config.yaml
vocab_size: 2048
attn_scale: 0.116
init_std_down: 0.00373
batch_tokens: [32768, 65536, 98304]
doc_mask: true
Each number is 500 + 25 x the weight over its row's rms, rounded and kept within 0 to 999. Layers, rows and columns count from 0. Numbers have three digits each. The size before them is the row's rms in percent of the matrix's.

# layer 3 MLP down, 256x1024, rms 0.0516, rows 222-255, columns 768-895
103:523525482471554511534521482498512503501542439499494531511503524491524493515520520469508545500533483536493526523454526511488533524493519480521534460478523516495472448492556497527511479514483507515483492494509543482530523550506515494546482515465508506472460505554483491511553516485479487491516476505531535471499513516475484496485489509529548489482512518548514504468549539487499559498530
097:525485524513500474477514458491509516468495484511470562482498522473518478504452479488466481495475459510458537504533507485484508478504481487507475506527511471477461523475497479515463469498520479502501493490456534497536444523519495525466534529493479497522503508425486465473499539483503521502470524506534539473517496523487514505499482472486490481493504499520469520504470500511492489494472
099:542526496510469495483476436485476534501544478451476536486498489496524488582478500484519481501491496456513477508468481455519482501545529518559547507487508496488469492503450517473546545491505473468480488493515481485493497533472525509501497485495505545452507522499509539484568436545510499475482508492513503487519488502483471462524470460510510527470538481521474505509496486497504491481501
105:518540483515495476495541483502501484494492523487507515517517511522445481495482454473487502488495470513529475469516518507528458485474540472492496512510477511498522538460485474511491512446459422479484506529523428478476505477497498498509482508480489441456519524494485517542461479513474482531515504507498479500538521479503484534497462439458480484475500506523455480557506498516535510517513
092:492500524535486515480496526486516554488484530566515467496509535458509486519484503509495516544489487479523543491466507513508470496485462500496499507534454476470558501494465513493467514512503539529492494523471461484524469468510505528519477462518517499507493491483494533520472454454482522502502494498516479541487469515525505533513500534472510542506502465451505504530491514474460501482558
098:493511513519490480445468481432497538538498476496499484503524504528537547505543475513502502538514523474477527494460506520528456506511522524536526532509480498484522510528507475480480467506483485470495474511508476486535496487500495537423486487518515500457492512456494512510520487463522507516471468477498502468520478501476561491507494532516508506478487516510509492535489537472496469539453
102:536512526524470519482559487540484509531474494526487536486464525525477529484485488545532493555465531485495489480522504502485515516499538535463506510508459492491514504501522465474506513507543554465546489498501508490498492491538524493476543530491530510521482509477492509498506512488503527492493476516565528488569483487519526500503519490546498495507513485513545469490514543477490559478499
095:522509515508466492487477547551508507506519522442530530484482482520521489565531521524503487494474486518516490483468505510532508530530482498521521539528491484448519492486522515517514459459526478493493499514489497482524530477523483494492543537487516465504513523471556511525522473467492490492505488561472468493443532517496495517479497495492500503545476507508513486540556538483455476511497
097:529529493517489492507454485535519486500464492526488493436502490486489493570523505503535482536500511461508566501489494531503487503492531534512511523505511473485485492447506480519469480509505521519506535529498506485478509481505523507436534480500510531487533529489513506491472495489468472506469496470508523555520519469556479486507483486513516513514478520500534483469513513492499508488483
100:497500541505468529488529495467487523478517539463484521513514503478506508494492520512528519499494472506470528516486506455478462514463511528507487532515471476489472402505510545515488485513504521524523492507521475513527487452492511514486488506447506516475484494506521505521497488496552514483511526470491520510514490514464503525476498521474521449485473505484464471461506485492481497493484
095:523542457479493535523525504483499471479480496483503497567455481478524463531530472496496494513523478523507564493507472472502579517515479488479498467503495451493506505493516489529513489473493531480533530503501524498509465515524490499494453510514511490518495509493467506501500514499516524509512476506531541528480475495511517501524486451470505533513472498517537515452515503501503490493488
098:464487476542492524493491494533469514500496488487509514524473503517526499497483504522498539511475487506547518478476522493493490504453501504436530527491529542469532529515496490481478540467503494479496479519473490453511533523472506490515472486543535495523504477462505493500478512470513504553441495529499505500471462503484528529514513503495495490496472482452486457482532532449485506514465
100:474487529526491517494501562539497475518528486507467486518493476530511492485480523510542499528529506484527457522479531491485484527529487507490485500501503474503530514524441535470494496540505497504510484515488529561494472498476509518502516506493521512474495478457499543489499487505487482477468531495511467500471484462539487479519484514554479481497517505515518493492501507502514524502492
097:479498569510484469510508506516466515492467468556534515478520499475484512522529517507532516517488453506535444516514486480531506478506460461530486472518467511525446486520496548472461547479485496508512490511518506473498478492505520477510486527505514522438504527509474481467485490524465504508477505490514457486463491513558523486467487459470474473435450480519459512510519476462486522481487
100:513518492472455467529474534516492507509531524516419524523495512510517485524494518525490479508463509513513458503468507513542495502479522545510505499515508535462492471496492528482498538550509478526537542460516483496456537473486471501461493523554515483510506502498512504510467516461470494519486483512510481524483518460469492533540486504507540503511506486485545528549447510483497483515498
103:497464493476548473580484545486498512558455524494459555483476491498525492522489478505517521504506484517497499454535498497516496510512490512480512510532494474481533510537569482480516516502547495532497495513517484502505504520522501513510520532474537513539505455544496507501499498443526520476553521484490477531501471472481479479521519515497473503542515508513477504515485504504485479479467
101:500469524492502491453500485462500517493493494473515526517497516526501499509511489512467484449520448503476504528510507524494496503462538498507492474499505480519495481470471523500506502488511516541488496487490518502492500537486520526497443478520538500454471541513481492514556474474475465480504539517512486527504514511512482462463519498497547470488505509500492495474507518483563511503482
103:522484526479479485489504498465491525497426508466528451527499471525490511531512459503506498480508497487485493522545497492545503534541481487504437465508516524516457501499522506511514469500523507490526522479522523464477491523483512509493526475439504543469525496553547481505476515486483497532523501482511516471487502504569490507489499496481472496503491490501436542474511485469490513527457
097:483518502448524514508551479533499504527490482474503535520518491489486554443508485490460521480526509505490543506515514482452516487541515519523506480469493502504493501517456492531518521466489534540478474498485490471526470488553478466462488526535535520498472489539503519532479547523526491505481477513493509489515460511530495483516518457478490504531518514482502516458515509476534544480524
097:476442517507486497518479509482514530539532499480516522489494467509528498487528489533513527498484515520531479540501533538508495477496520520516489495512455476508511479519507497528506465547499504545494498480553471490503495500540492486485510464493497518522480485460498478488511521507482500493542499515486468441496528499490493515461496510475515479503494497487478495485497490496492503481493
095:499510517497481484526496505533486480523517512518521529502483506504488508477497537540494517481538521499513472502498483487487548475524483502511532540446553488478498524505507503524542501501468546467523491469519512516540517464505512497519482529537501506409460455520530500497507494522495474493484467553485504489517463518500518486498508477498546519491480497485496514523496446467527451515503
102:474509505463489515489493471470447498454453505501476478511462488451488499562470481517536482514526459512511502502468507522516513491489534551473459474506520519530522507502488484505429525464539481496473521505490520555444517487489526508484507480520505536531511463468516508463461471504494519491480481495497511486505473492527481510536527437451490509483492494529450511486476489518512495488522
100:498543527472510493475507507489528478491427505512514541505504496530470469516459492502499504500523461494460474524471508495514503529521474480521492504443522476528472520527574498464488466509522497507493506480531478516474538501541444491467460518499496496524512519496462539552483493490536500522516492486511521521477493470493484536493520489530509489490474482538483519468520506493453500447536
101:544574520482474501460504545534482519501550526484539467487503514538447499476554495520533468462502490504490508491517524514470495505536529479507476525514504518490522497495505524503488519492470471502504465492473486505540445512496491496507508501511476543452560487495485495510455483552493540505501492477504473467485464485534491490512477452497490507522523484504485546513478528493485512469519
104:474534488490479540510497482512507498482502499476511522459498442563483489474510453511502472512473527488466483495507502483487500514492485493450494495524527509510531522502482513479473493550487482480503463476507490464505447504480515497492538506517507548483522468507484514484446498498534478479496504463482519557481523498483499526485451526555487503508523503508487445508477506488514517510524
098:462522500488505472502469515538498461505492542526470509499527481517513487536495499496550505514492502540507550516524498548482516527506537506482556538476506493485513492535491464502512523466501500499516496529517495498488484519501526508479499487531520501481494510491511483560505472498513506488536517463488513501507513499508491532481583520490464474458489532549499504533542566493516524498523
100:515503515516471489536517543445490508480494517517528545525475518508430496488491465523496486466508518482444486457519503478473516481491516465507467474498516528517552497493545488537504481501488534489464447490507500530494495514515483477498492489506470513558538503476536496479534477464538552503474496504522511525528509487485484458494524471529489506478504521470500475459519544475484504463560
100:512490544523529517506546527479513526558516502496499490466524468482465540506512503491470516458517515527485459504497543521504525551510533507497526523498484537478485464533498508460458534485470519525494502487504487506491483480508471558469493465521501525494512526493474494468485546539520485454502483497519505494501524533511516547507507465450514492541477500479501528526552494526481482484512
106:551455459492509497491531514479476506482516475487524471486494499443546463496498546521503475498499504531502528514476492470525515482512542534510502479499464508539508520481455492534501497493466475496524514476530494497489483460482472476512485508490477486508558508494496524496480504488486476491516562520492480507511471522505512491486491505453488495494515480489460490509459477476499486489458
103:499526477509491495499513477523489540528521528483480544519484501489521516568512509492510516512484530513508495485510489477509474461504482501495424487481534464529503548494556478488505544534534488512504498534466527487508516493511494467483495481472489534445498558546523551469408526560487504481460541495499518428517525466486486511543525506513547529475488514490489486530524488561522506520525
096:488548548459471513505488498540509555509481471520473523515493480500510526500496526465425476543488503503496501429467477509486531519476498494502509500488488449445516457487529528514525490505513497433467508460508504492475478524522493478499504494505488517491494500563562480471545531485537508499491479490513453514487512480559475484489511515520479480510484527470495511501515468477514480481453
095:504487507509482485456508551474462546478504516486491512479501467505518509522488461516515489524493500532459544519451473507498493479475543494502501513542505506437505524515489499490475465496528495510505502498488477529473506475514502483547445514518494509522485478505491466516455495498569516501520513544513485500459506503549492447497532464513517496490525466493497463504497525514526503485476
103:503484541477481500511503486520493496508501505513524540510536505517492511490510500487477509480507457494508501560485529490542470494491527538484512468468486517523484520499485509515455472465484474541533512513551544489486486541531557503485547491498493501505513534507462482526496506472494518479482516549490479463552495503482492459477496494482488480524505512497497515498503526461500458511537
103:488522509503512512507529506518508509483498472499525508487496520541515494516540542516463518530580472492515506463501511489475456514498470507512485500495556496549503491479498496510505491487496500493497465536527446458477489461494499509520506493469518477501525513479505501501520487474522543522499492472537543533507462503523499511493521516535499471460494505449492497573521494528485509508539